Weights of a small GPT-style language model, trained from scratch on English Wikipedia.
Size: 9 layers, width 192, 3 heads of 64, MLP 640 SwiGLU, 7.81M parameters.
Each number is 500 + 40 x the weight over its row's rms, rounded and kept within 0 to 999. Layers, rows and columns count from 0. Numbers have three digits each. The size before them is the row's rms in percent of the matrix's.

# gate: layer 2 MLP gate, 640x192, rms 0.177, rows 600-639, columns 96-191
# up: layer 2 MLP up, 640x192, rms 0.172, rows 600-639, columns 96-191
# down: layer 2 MLP down (transposed), 640x192, rms 0.194, rows 600-639, columns 96-191
gate600 093:490490544444516482488555539462517567485513495478525551500541465451491509502493496490492461506542533458433464455453478453551482475535405503530522466488480514550468545496496453438522518510503533606547587542485504512494499589468477472492546508474501502467546441479493474437544491499488521518
up600 090:528480539459510440501583584476480534471445526544462504441529498488470486536528549474497532506549425572491496511529504600523522462512536522570547532533524519561515503480498506449458553519478566590512561475487548518566430539494551536455546521509499425554539454511478531552574554500505536485
down600 093:537429506524445469431491430467498526442486505489483472389489540467454459467485547449463529484490559463535445481528538516582533573495550553564526430495494560439529421509436502524489510458482528528499511551475526485529449511461514459470466482464533471477495518539543571543501494524502613496
gate601 093:559539465491520489517464486504564531557487537442519537420500524462579544515529492479511529533550508509497512485573488539468459435519558561459529432490515519478372507461544467454524439551531481490517475498489559537512493530549507495485508538594497517483455436461506449514479523455481476476
up601 087:483490532461539504566511490453430496584435486479534425460489419535493524458446519502487520414463498480529423478440533474476478450468463511533533529508549504520421482479481481492450459561475519496525506549459507479541494508487530563508441480546546526471547503462511512566418463477595503548
down601 099:436491528573480455444450518517426512468500468519524454547525508584502514456484521530493527428496428508550462560457479460485513549457484513516543515383498482463525463421456542494495572492572471508479501464516485483541523521407484520512558510511496555602474573522523568513533502506458504562
gate602 098:419445505475517551538473510516502526511476512543503447445488502514524535518479409521478540479521479538511464496424573492540543535497538505490484591474417455491470476497447468518501484506478482571505499480521480482463492510528559464536549498441486578571414423553503557481495484481475480569
up602 097:545528469529515438457451550483443461506558448484553512610477549542473468456531599491500445490509472500513505527521567492501463479468471553491533494518467605524483520478570514482524538458461493499444484531443528488508481526511461453517549484530531476531437522490529514498467506475502528524
down602 093:550530550466483484523495492447506519505560488560493537537472465546549509477504492538487472529504452527507564523475484517489451528509549480448468444469571497529502412488504521528463574543542481585477546547489457551487497516489524548440498528494503469445482491456551511429519571504634511449
gate603 102:441489552413481477587542446565502490458578575429490527509503472450486493502524463536572535516449442464484503503520432559471451561503468553514525516506605475488564537557574496456477518472490552554453474453509512558515611454529488535446503445498461525492525492465496547487488503479464486488
up603 108:499469498549552488469481483481478467531453530486482438538486555537527533528397544513473413476554429532504516495616507478504457502442467499482510473538484488458469493500470562464480441517517516496519516445469494516558384457570534509476473583467502504516525477463533401479511558562490456483
down603 109:486529505417497503475500486543523459492585563489520549475547534528544510485553496498551584536506528506507530489480471496535411513538544564563529508424549524491561518475534506543495627505466522518426475538500504576490578426448482438558480454512483497537502481504532539571506530514511530466
gate604 097:482446458441496488426514476495500512503513538413483519448523511497460563516457495498505579552501491422509544512525491521475499425552470566490521568516556496493550475470475562465462498469452514498515526462434497427520469420514492467464497483530493481399487556502476511486508482489529467472
up604 094:499511542516496504542496475488492577460506464515430430474475541463422527537486557544474455494453502508493521509439453521489598494509535521532445495533474480459562451502488537481440521516468499475495511466468489402499504449487544529482567568466529525469496495609525579488451427512506534465
down604 101:511503509478494462496547531455519493509497506571530497490440506432509526591514499557450405518408527510485497593432476476487468387504512455473492432505587474410533519531547541483468487508511533497563543465455509434511553501543469511493522552470554484505525511524518525523544466535550489587
gate605 097:548490377489423455459513530467520542425492465489532522548492438468554506505524439469464532521527542504484479526474458531566491535492428410510518492493504496557529495412499489531463512465478547508424490431481464527483515533489456464544473481462556511492436494454467496486395503502491502398
up605 098:470498473446545476479496467459428489493453512531514558462396433498502485534457490444511407434525535497501529460476444474549459487578446576501512498554484422469581464555507457522496486495501512525460551568456549570528480535480497466570511494495501504497535477504503502534476551483452499457
down605 093:546547470509471465520499534516536584450466498534530526485558579502562531416535530439551494479521463532544446542482542502558470583598456463525479530390521472481490609499542506449526520541517517435392503507456485517489474485463486535532479495530551534510517549507502501510560511557480551534
gate606 095:496449484480431450450519483496471434470562523428514494488534529499420465461574508501564534483466525558515566505491559490463515502539477495453473473445517515459538512501485443460503523510447491458540560530467504458471492413503521435521504519453511502442480568507462515545445548561498488539
up606 092:522482508441519501543554472457544496502468479428616515453420538519454457541489501521477433468500509492505433426380444417505477539459553489447520461524475509539534522491527481509510458442514510485526474493446537502516490573596560475517500496463474464454536545490518551499492531408478450467
down606 097:460487584502545553475577530425513511431478492551477424502502531459482464465506483524494528473473475525431479482439549479534545541453479598450520485420448478455565529486524525465519547456492511523461508456565509488526462472376468492508528458502453491538526523456439531491593566456485461457
gate607 105:562494503481484500525497479500533524534467516498384503539557539554491482480504503570506472486550525538551555544406453518503519555504488559512514502472465419389527488414544479430467441488465394440477537518481467531463553541462566460482529447470544451525492544443485481569466491537527524456
up607 093:597538481523472503496523458485568552467505507518494512525518478491539506526515510533482555537507460528512502493411460461505470483518483538479481480467468461433435422479466515362475409447486519489465470473469501447470460479533478507517593581470525500516478562439617377519458490541498482509
down607 097:493445507581558499462530453516451506569522479522476483517499566515444541540504482483522563461504586475520441438512492531550558557512422490488482469593591503452572472434424494542499511542471472373442518530494519479507526537504481496463488538536436534439471498479508560507505462499537478497
gate608 102:503408493496451537428454512443506494560480500550583475499565488460516481458541440527454458474501521520490450525446395477511522530454507542486515531496533523505490504541451428520508575512465473539559505473485472516482534492488474520436498514430509525537509492452518545507506525580537451509
up608 098:429518444473546449499497493563536482500508501480554509540542545527467518500530516475540451431477558518497501464482614530515497491557558512508433444570490469430474540493486606453557504518535563481428488470498523510531486511516476530591528519510557527555458484503539520534498469519527568479
down608 100:487516501527489473543488525543573553537552472499457486486498447453481488529548384463459481487496474535504546557510539506475516440449463497511556557520527543468476536517361546498497526495564505521453508514494540430489529490467472524443517488461516497510519518513473520569486520532468458493
gate609 114:452496569493514503518488548498503536501460483478513576544549371464490535505498529495552424430381555456498525491430441497471462421529551513467546502456503561517501478551509459473468526497509494515432495499453505540445510548481491520505546520472528517512444490476489485552463556582500462482
up609 107:520520491438486448453527455487477542535480481458534458448453485539423471556480420522499513474569506518495569454547522496536555517443499474553496483509525478495547438525511513572566507487540540448486521510518480479606471516474510497478528508467541543490523510524555512520505465460520525541
down609 103:547451517508495510556493535477456525492534535553563472503472458464501546576428486493524452455536500518497464498484466420522468413464500491469464468494486474504509436432394436529474536536490469532530518523555496504452502507456534477539550477485549548610532470504502513428510546537495501511
gate610 093:497511479514523527477434467558517494468491565541494471424417469470491539463531488442509515481596523459522530432453556467506553544513492560501531501478479518445570488532492439457554451522513510491496544495540552525499550518490548448464598530507486458563450544571509541508575541528491513596
up610 098:475494513502522529559449456459548526552562470546519576490457501556530442450533560570529448496525464546549502476558485448488524547457457502530489480524430428429556498511454502475491545553487591448530581539510559507508447423469495526457512555499519474530521471544504502501492485452488414576
down610 102:546538508511537547550430453503508453532511494509459508523506513503554537519524508567469467565465534427503467449508541532430462496482463600445540510525557488530494423497492512507487514462498550469475504500604539610505535526426509519488549488442569509506465452547575457536469511487454426471
gate611 102:520506517587471466555544500492498543461466458503519534559478475567519460417495467507445530518498534473477529437580574495502549454511517518478507524478449467560469501522446545451494535499508490506487493507555472593534498542541584498492499462538610512475553536560441460525430443470458488480
up611 099:485529444438503529468506485535491485557528444576511450441486476460506484515482552489572479424510477471544508561421418550534463550556568445506504504490483541568550520446516481480425487461536507470505456563450488520484521465520516465480485515479418470480454471457442541440523445486494498472
down611 100:443486543505467466492565495503528526529473436551461542552499519504504509535433555475528509424464522479568463519441474512534458478502549524477520539573454545476509494505565530519465512511504493517412489547551527423442503475468420487489495511507483427477496535459454571456514505462489567395
gate612 100:500567439519484531485494496454567521502522525509423508504511545478445448470413552473429523510495546503459468515440441505481591517479548461522546501462454489480509461522430462442456534505524449482448549491529514483539485566532481530447507552508516476523460470564544518558524570474488560550
up612 090:550510528452482458539536509513456476502451468457582506545436534554454545452512469584479476484490508547510546463520586525593475472478523515483531422539539510471486514449453498503541496507461553553474399432463485462500493443560540462526509498494490474501546507505449514521426486542471498440
down612 103:513525521549561556520519429495542462511513449450483509444481491456527493492543535544503480517489489489545449534482503391515483486564618480492429483540464417466432448485567572497518490460524482486531569576482496472423477476474474512471458428529500480547450523464449372457425496492504470504
gate613 098:515532514542551551529517443521535597542443431450469457533534566518483477455543417433557423509444481495514457457408439497458467571455498584505460475537435521446544496541508491435477488447489504483564449518462519517523482483493492528477468451481513494588472494514442508505540498433544487469
up613 096:530529545498552547467503407538514424562496554459508531444556529455489553487417534533502494434484547527536471560418506540443451544454527508563510540504522457523508520431509566524532490478476393592527548492536495459511421470499521511492490468435528508528534475545504557524513589535500512484
down613 096:534507544566521523561509459542528554522495524527448489499470513511574376499453489521449521457541502525463509389448563537495472509416492456532552491556509495485533473478483446491514427482465557508558517571464520553455507558528543473509444509511521495496420500524518494479490520539468511563
gate614 093:543544496544457543528494504583470468472486543531465417479460554444480434521487428475567527502529530518475487506463527382587552486460490466505493512512523535473466407526524514463488457453452452473390495446558479451515486582545473552498504503524466549464483468541469506482525513516477571474
up614 095:485495518519540471518446461480520423459497488494474473460485528515491543477524434492472470487495508490505548412552460402510533536501480473484491521433453522584488495529441493469475470476622545477482547515529534501527491503494538507548514417528560519494496485501564489486486548515512497523
down614 097:547495496451538490488527535469539519492517533483511486494467494448475494480437433510469425479456538439467422469561453472499468516436572489419530513470535512472503519528521498485542519520478498513453484497566484470452562510469518511409497411501542485523518478474599439574477457471492443447
gate615 099:500483537526537547463549450471504512518482523551516496480443530431525552457482448465541463557545458494435481547501483496439515468464526440523466514496532460508457481501482512477484550529423534574435479467489503473407545442559534476484502430375459523515539485520467479466491463575528523461
up615 099:518486498502460520545512546597455509506438514537454482475588467448525516514484485520528432519514579481437433450502531459510521479507492481512476511515474515454550585500513529512541490505506394474525457468510486476492464463435505480531487529566494495478490454480491574453424429540519578542
down615 099:520503545424421516430473547432487538516495452497493462528505458542554507440459458509513517450481437518494537497514515572483586535515445445543556559473384532513514511538564489482480515521497524466532531545502497451435457455484519490515488564482454548461436529512548448502530527477501532548
gate616 101:537553556539495503507561460497499511534408477539416523443534505490555468440391538456579505479518475483476466556449498475542520511500517483513569512485504459514513551508495570500490435548563437492473468486447463452484499505486396436540453435471470558502539400522497473462539525457508525562
up616 101:499524485461516541568415479612557517474560534468507578598521471402482544513542420456504494488540478531522449512422498511489494528475517525490461508435462463482498482494503508530466529493469482516495461536473478527460592467491443559440496512430554551498423487567534565503481461558440483506
down616 101:555462577516459469479551604479547535501498526510516492447492479548522478499508554546600478492475462507482513483557520394476514505439517453486545446501520450529463498474536528500503462548501483415473463552472505438406414500480489365452492424514471482590456480533467514499418502504552490471
gate617 105:481555508535497567447547544459549553469517515471512507503499521488478499514533496499474597528535548596495540519534503459488519516491474427519519502424515473549562474478492450447420533499520508499489448499567552517486463506473457488475475512531467506510432562456485473536519489508541544481
up617 099:486512522523498606451468495510488545519518460469442440511587520509557408515539445514587483499537523514528485508514420562487388526488507481438428502439487596483514495557517493527506542469472477510451453519508515446492435545496525510449475549487561552470462474440404432453539553575514508503
down617 101:525445488449493536501575514552430452460481470512494519542526502449434542531482464521537427440558522537496489486475525468504501523505591463509493440505512464510453526488486492461493481412557508523507538454512507485510499486565490478528470547476472537515515613551560488441504467494472467494
gate618 101:480533465444488503498506542482452476435463552470348519512491478553466571542491572535498571456530530533512585478410463434402528528524526522469513501484505524483542465474450433527506510532553432503558483514542497506499477542483502442471561519511554440490485465555487500499443504500493519526
up618 093:512461481487498516488572492552546506514421472482605541409524542456566571513476508479509465534531443481491485481541488528525542530520570509482422516507509514535514566534603598461440459540492494481465482509457418621485497505510509549523478451424421485534500499506549493523539569434469444452
down618 096:499493557485490547544482488517562499479583532585547515512521477564508502521482531461522508520534533456474550458573508530529482498458518474462547462456501471546592548544481441564503450520525484507461577397452493505504555517485459524520471473437509490579574518477569435466441519463422497514
gate619 099:480503424489476498499553505476478543547522527573498515494504553576531477495482536470554514548512533589559537559447403467500517500541566543462493498494452530505499472534476433550509486487467466470419521511470500485414471461525501531520495538481576549487505401490475492550516524385524533520
up619 105:544459544528489514523535529450438465491483457488453561514504487515516481456536494512500564525458578498468437498519474517480536488508462493480530537494480505444545493546531526555473553523422516437518513574508562428464459543480539529494532540504582501497507471561496516465466496488425471536
down619 105:459488495552519514443511484453511476571514446522475453513553448532509505469488447595522446542477469520487535487560487499482466523585530583442524485445509504516456540454552465496507524524500518489470490537547539439537519382487424522511438507552556484435490496460475502493510518521485438546
gate620 103:428519531532491508472468511497486528512507528564456557543494526554495481496494507540497484490592496549509556487458476457514486501521474413529473449482563493561464480537478474476545507518508521477463486566516547455485554518481563564493525480469457544538546513530515516469512519496536411485
up620 109:432514514472440519471435515497469490592484500460493511444551438413506522498447504487497426484473409485492496517509506570463456478470467567503502402479468507554614492471504499524522474526522549513469534510512517539469458495544425560524516426496478491538429490434527596488486480487481502541
down620 112:452496522488480549477490480496537559499539497508539564479533484482476508474436462379491418473448471481507445492514486501471563496498445514485492424524498493505521528556502426442517489487522564511457431503444473468489459515476450449538602572509463474557523429464520490484477446513444514484
gate621 096:558499464531497506483483567486501516518435483523415555475510517518519479510492441545556496380502506421537512524431518476486479434434536443541425483555487419425471530501531475491479482496436468509472553531440551546516504411471535516411528479517505468467461427511459463471571440473484497435
up621 101:464476502478495510527468500524482484538518467471561541500422460431533451472461473445496506437472453425538500563516441475478388473448524476488533537514508509453454426394451553531480493485465533515450563489490515523445462465518526561492498481611474574512539488607442442467485505519489500542
down621 103:459492482518544573470520522452523505512525538515520472528450481545514459476514493531481488504543518448559547548621451522417472553466473513486548489489471501492505505478451475524485598547514511482410548475452570492545464477433518519487476472518457648474508569560524517548509511462498486562
gate622 114:544530504417569514499525468578508528518410460450484538507469523487532559480475483442446533489491550430476550557529508452466469502486507582506508587497473527487596459513431516455530508513482524576456507425563572534524533460435480503494449483521475507555498507461499468486512534492452520455
up622 117:479572519452557454524525468459475490567514501459424519484496458514531505459496497466558469486588478545483513494543476509532456514539528558465530483505505447420572595456476524499511527455519543546511487473494514456518481471493483536489470566503534453525501495468572527504550443512496494438
down622 108:553560524511533530548505485567525516507479490519460436506541508546482475526534484433527488485488493461499512465505512452537473514519536518428466523465488531540565456527553506531444588528451440554523489472554505438528495491490510500575567509520520585571426469473549501474414461483473547432
gate623 100:440495535525553515549534470515512447551571530459503445631477500468494454543483499537486549530536494498494493608522512476528515533553498541549491503513497515584517529470491561402540547479512501519430523500545542483538521517466551474485516496599538494552543496498557486503556496480434454503
up623 103:464508561490432508552490491455537547548447514484462520429559487569531418470489509434507535513522422478428531512492363477525465454532536478512522467495513512541513580397468507462416498496483517502496514477502477459530405492530542462544496515446536426472565482459474459502451506441487510558
down623 105:443563520522495524426540502525580541511450505473481501391544554451530465452538518508485458465530524507450514461518444508526458483519492475438543500521482555532526489498467458528511541423445503526471501505526482434450490454583474513492569539494536494535482455509417573445504499488484440470
gate624 107:530484505539470444480504524546572489475545592422450568472552513485505538462537489459552536514497471449450479484488512532534442508565502476475582504429466514523477418484492535472483417472527501457514521533388484439512460487476506479561537494572527425541474477506581449571533499476467542389
up624 095:498465500473474528520451469561406529475533461550509488540525538549475586452478538463542513455560523563467523567427526550475554432499433490466438448520516542490534574519485563543528453540553449519488562489531447532440492482524447528508493446444441524511515493438517485515557486476549538504
down624 104:540564442544476513521498492500491436467515475481459558527472524406485454519551554472463463544470496563449550474453504486510470412500514512450499452448481537489471485516521467547524462554570490457495570439530506492448515480480569546513508512399535597529478491508504507498556441576560459479
gate625 097:531439507526485504505503526471538448482556455551454504488521476447459534499516509495549488501426544452526502551496479467483569523452452593491431519562470527542514524503487475460442485490562483525426434590563518461495465469534476516492517489490487554500500524466516417580511519496486542593
up625 099:535413557459450500557539584443578551458504456497494508549439537522536573517442565569562486546449574458536509575409523364487533548543515480524494536417451452514596558470454494600469493527536503498499505537536412532566523513535485498493552496487488565519565465491559495490558500461501531501
down625 102:418501508434513496486480484479440476527505500588528517572465535525568498461550507515603501463493583498510511511561453476458490467479512417452540519506502457502538502533548591519441546558534495499522592523524505512484440496459461481535453545544512494508447512502532520550529478521570442475
gate626 104:429523443522499511475471454538506467432505469456515513527498552484588492591458513524513499485540478557459552516483529547472527535489483469482499421475499576418554548522507527534492525431459493527502520526494447475521551483502490476486501437567523636489561428515499519546445538540511446503
up626 101:529537497490497531485541498521544533471505532528450506528460523497517572528468502476485510460541482530536479500446456470439470533517495548476465540529509526453460531494502479466506498583506471540493506462497443479515534505475492441504477466465537554498497427466502494522487526423538538500
down626 095:423469475424503511590499498481531458463492534483512508520491518554535496449556473473449404537546491528480533451402479551519512510502531480487495499556462482490452521521490477506490492457551492481552496460446473512496489478563500549481492567526430507453487527501527537379561496380512457466
gate627 096:482477523457488428448498519522456508463462509457527552517465573510502458507478596478476535460504473516437527499506517493565540504497460516515444443596505557475383543512460447520483486536542480494529531464511524596490499504512554496443542490500505438485419484459500503502534501502483479529
up627 094:580520465485527440450495468464424478437444518466488586477498523561411501505489580488560513456507518495456483503531494537528426506561516520512458506493530490538470505490467492496419491497495533461484477463532520549532563479470522471469557490498536532525506479443437556477470504468414492503
down627 094:461515497496575443506508524508529457476589466492481522527477525448495453580416462541506484532525575556488496479549502527477439520437499503439456492426433472512451592524558501551450441466470529501528456469435538479513517482586564500503434487475492494473578445479482574412521471508501516513
gate628 105:490471549457437506468460491552546538457468490547486567556520541542432514596456483449431521442469489452442505547474441464582540529487509560495470479486439486495446471437547443449461590450568451563441523491546529507541456485442462433551532432530533486534506496475512568489494489466485542499
up628 103:426566523485465469478511421484510469543526510386523524482481362502594456512530503548507499514553452496461504470521488553523510476458579577548499537452489458484525487470442414482505438576513456484521530532522469479576511490554456476532530533467507466524476502511460468477489503476532533489
down628 096:567402540445444511528512432461568462512555542504468568485559496484520558497493513456511469497407506591542590431536477410557528473545544554531505517467566476537515504535463525505537456523465427501551519531487459512503545493486464427577480546498489458531458547529438505452519494567487517458
gate629 100:510491573518443427513493544546551487513508473570493478454476515493585509518515515485488596453596541476566430449456513534528504471569476563497462497562452562464498543529477521486440495407474422478470504546508511420534484633543463556483601422499490514547532501478454500499542457544539516501
up629 101:449530499494545519507502460464527506507448507399493493504509490408504471524503490480456519544548532508514500502618510482473585477535482446497486500449460433526483537473575539505492538535492481540454555497491492528483500521523554470513455535558538440458442483528465566512516495483549382491
down629 104:422504534407482523480535485515488541460496461496430562594517542534503506461450561513463473579537527495494470455574454443510514451515450421510515433457539534461530477439511535551523528484492512503415540457470422489515457567459463479476547455541490414505519503564542471507417601478530475511
gate630 098:408530549459470504540509498497509464554494527532594555542515503521466561545572472537643516544462595497487540511439489533497466513546462445528535500496483516504573507527522457565444547445511530539490453506470500507504488554508501444510468481509496531476540514492533512489511479444473480519
up630 103:471449445397483483578508438504486426541528534489461523567483492457519502485519443530463499523470516496478523492490429603563499595489507459537419503537476552463524513549557561530474535459508497542523510464508529511486597540478463568484520432442450549468468527461489604444526506439454579473
down630 108:563555534566588489474499541485463570486481510500450494485459460509530507468486536525531427398545483491541506565568531469474540459524578509435515438551510453499470465475518523518503515480564528539486530456482513471459435434519566501568524531497543514545511474525420393512486523534572503503
gate631 100:474475471442549544405533514498522493462438516467513424521478500533516508521561546490571514492441514511469564541458535562463542476459544473515579489452474520524438521470473534573574526500503444508446511578539512498441488514559438456470491486554526448503487474459445411494512512563450576482
up631 103:460482451524409485531426515461554526494557494427470497513532471507530518486416453509522459433523520488500451556549422484456553501501477511466482494415482567520556484503475526456463483511530496512495552456454537478507474466429497594498546444462508542508567482530508475490512478470514510462
down631 101:593490477506499520501487523522536501524449420499517523471531435545417559555472506524503460544491457503517504533452543506488581539538501480505519509510487462503515475490486522563556529521501471465494491470543555530522457484518581505506445471511427487545523515462543477500585467463436457470
gate632 117:525477453375481499448453480542583553504435476516494517541443507482497508512499543447532498467487469484534466476519439515510467435479471508501563551501534444510538479514480511527554498520484469514472520513483479495541576437451427425519488526483519576520531469487488510523503485457454486523
up632 115:534468482477417414591448473511482560464518517480469481547475431547564522511509558494560507518500459476507590516495447584520484425478404503500471524535559531509484489448516511501480541516460506531416494485519526502477471437542494490530449516458524542525506501543512506548459519467517510506
down632 108:577577516492506538515444486479494541448520525531464494513498573523463422525485531567500495531485424535518426517595455474522521473508496474432476544542508541482540475502575437507410567539486443522385475454526457518388443515441526461537535454540558528565475455480457530529504506479474531518
gate633 093:437532497450488527482476535459444509431518477538496626489529516498494517508493484555494505405578508485476471479471487502504516468487537482480501514423482461459501548536490471492439497554442509455518472489509569521494558487541565569579547500482473468502439577462448527516522504480494559524
up633 098:534436497496459491517490493504568465565535556515495484460495442470524415531510484541484571520531482557532461523412537510487529503566529460541506502554494470489478536469467455477458576530433532488450546527494491463478457517499536512463480552447515539489493482497499503494541504521459513555
down633 100:487506509526537477578479446538524462527527530545514494513488500509485521547514483500456453491577507531478474534363558528476540441491488504514494502549589517539473448519509459484480472496431550450504511493520511530564565575510560495551480448495475470476540514450488529449484430518479598503
gate634 100:505489486513509499490527453496455482500505471471512430493557427476501494440513494469542489523535504566509469511508520456565524509540507551460435479493503526505574477490616412448499431499464570531494487524513496474531456432518482506476467496513511511473498502512521517515515543486554506517
up634 097:498514466442465537556501523476545511522479521540494575529532579549520453479536523514533556546444478563501451528417436560473509509554511576537465517444483472453466460487399551502500513510491472508561484480538518509452501501563525521474489508466423488577435475467465508474473494512536512458
down634 090:534465517464517507484497529547494492456507472468395500463531580498506510501474485533470517485548488570452506461498458492409477424505505526524510497412526457540525483487516545463485578532500520552463500528459487402495441529597513500498530536483503472450472578561511541458478509442530555536
gate635 100:536531442475471514437551531489505486485473501418489451467508517458410613481508519473525496553550479521475457501525525503481480525543496498555518442441470478559522478460421448516477534441430529501532545478472422456508534551518545526514506508482460529510488523419498492545474486397569470533
up635 101:486438550575471450606521466509538499465516603507486440540478489496545556442477456543508463506484491476496461478479487530494452489454450488448500500502495521552543510503431510448553483465449457473435520517504535535457505521515566543505471507470620523515479523539535509498558539446507523560
down635 102:466477566485513536488444462515557475529402490536521480508550477529502520492572431497500440528559515560522416564543463496545470495455527516552471443527508468495426566530516456512565460557433487473517482505472489528489504512573523455487499507519500541482464591511417508520470517502476498507
gate636 109:491546457542454578465513530561467493495535526443445488529471512490534515483488451485524503480498486536464531582539513567485514520494511482492517421503439523473491424485484496499589524529479487498438543475419480464433511458529557454515544571453528575460538530510450466526592470510500490409
up636 104:508470434543522520528560514448558500549468564561477579481485549470498472490481439429522501483562518392487456501575522428545393502537530525537433516486557469542491497504605459469512461399501525492470475538514541488437511534462443516509468565533522466436510442466440515527508454536505512528
down636 095:440513447526527520529519531518504545518482454497505483499533524521465486485540521547486426603474460543462575495424487483506531497504532446451491448547520562517476474534467499502488520439569482477576524415548444484425476558501564479527519492444517493419523477497511486500545533507526479454
gate637 101:496470447484532528502408546442564458501531472551488468497485517476494490501461476439516493565467465490468501493405467461505512508479464498593443545579457463528504501489495458436493451513485418487455538475491465535518571496510547419495536487523417479467484483529489421496543512432532508534
up637 097:514470458500486504492499496474504465526506481499536481478513509563481557562546474463472506534463538505534449493473504497519493531538546483452535481456491463458489484536503510503527472538432537524549549594479474496474570563447401482400527496466437483489585527505512439487584541502523450558
down637 093:456570529462477530487569485509519435453462502498512555486572567575589495513505465419528460521542531493460516531497447542513516433536485483556485495482471514550458518422415562462459498501549543507529510558521513482477540544475513486480463537464469477491497462491513497487509578482552458531
gate638 097:468473532548505509449554449464519530511488546531480460575560431440578515527466551492517454507587557480516551551533532476498500468524443494501548494490481472455452567484494537432461508547455492536448458445535573550505500514421534569540523467483486505512454490524484468536430502435537548428
up638 104:530470497560499491458441462491415499572450509488548402514509492579526465491510541514504447484540511594468448492602492493511467517569471462428518410479488456536507489526510478448467500555503480439538492540526507489448472494504478494538589432490547505537489583539482404474523527516509484456
down638 097:459418475540465451480476499508517464519558534535489453539551497474574505467509393508437487513474465484450460484508502575494573577495469496535457519448491524509506513424500529464501499508522541487488487413463514494466550502519503571501397470470452535482490508475516434513485478502473448431
gate639 101:460512526517474501493535513408537554503494542494498498520475486526511594503490426438514493544559539579385518466471510441514498481468464469472552419476505514536451480500463507451544504510492423535534517449406542555519522458496520507528534485537548482561567500612453493565512450476525503524
up639 110:544495459504442449514473407454498456508519521463489432436489497433553450528544496483397467439516506554522425532485487537529551545528529573429518532459514499556514544516511557476529563549542552490431452471532474474422481522411542531488518483525502536423512487519565449506536481467456416468
down639 107:548537535496467523446524586469513487538495497595475585518568487516493444430506573449474512516491473461548599475443512534524465437547563535552537451497495488544483540556501533484393508523466495482548491522480475450475542564448511486430493500551449440450508524377534486516551427448552532467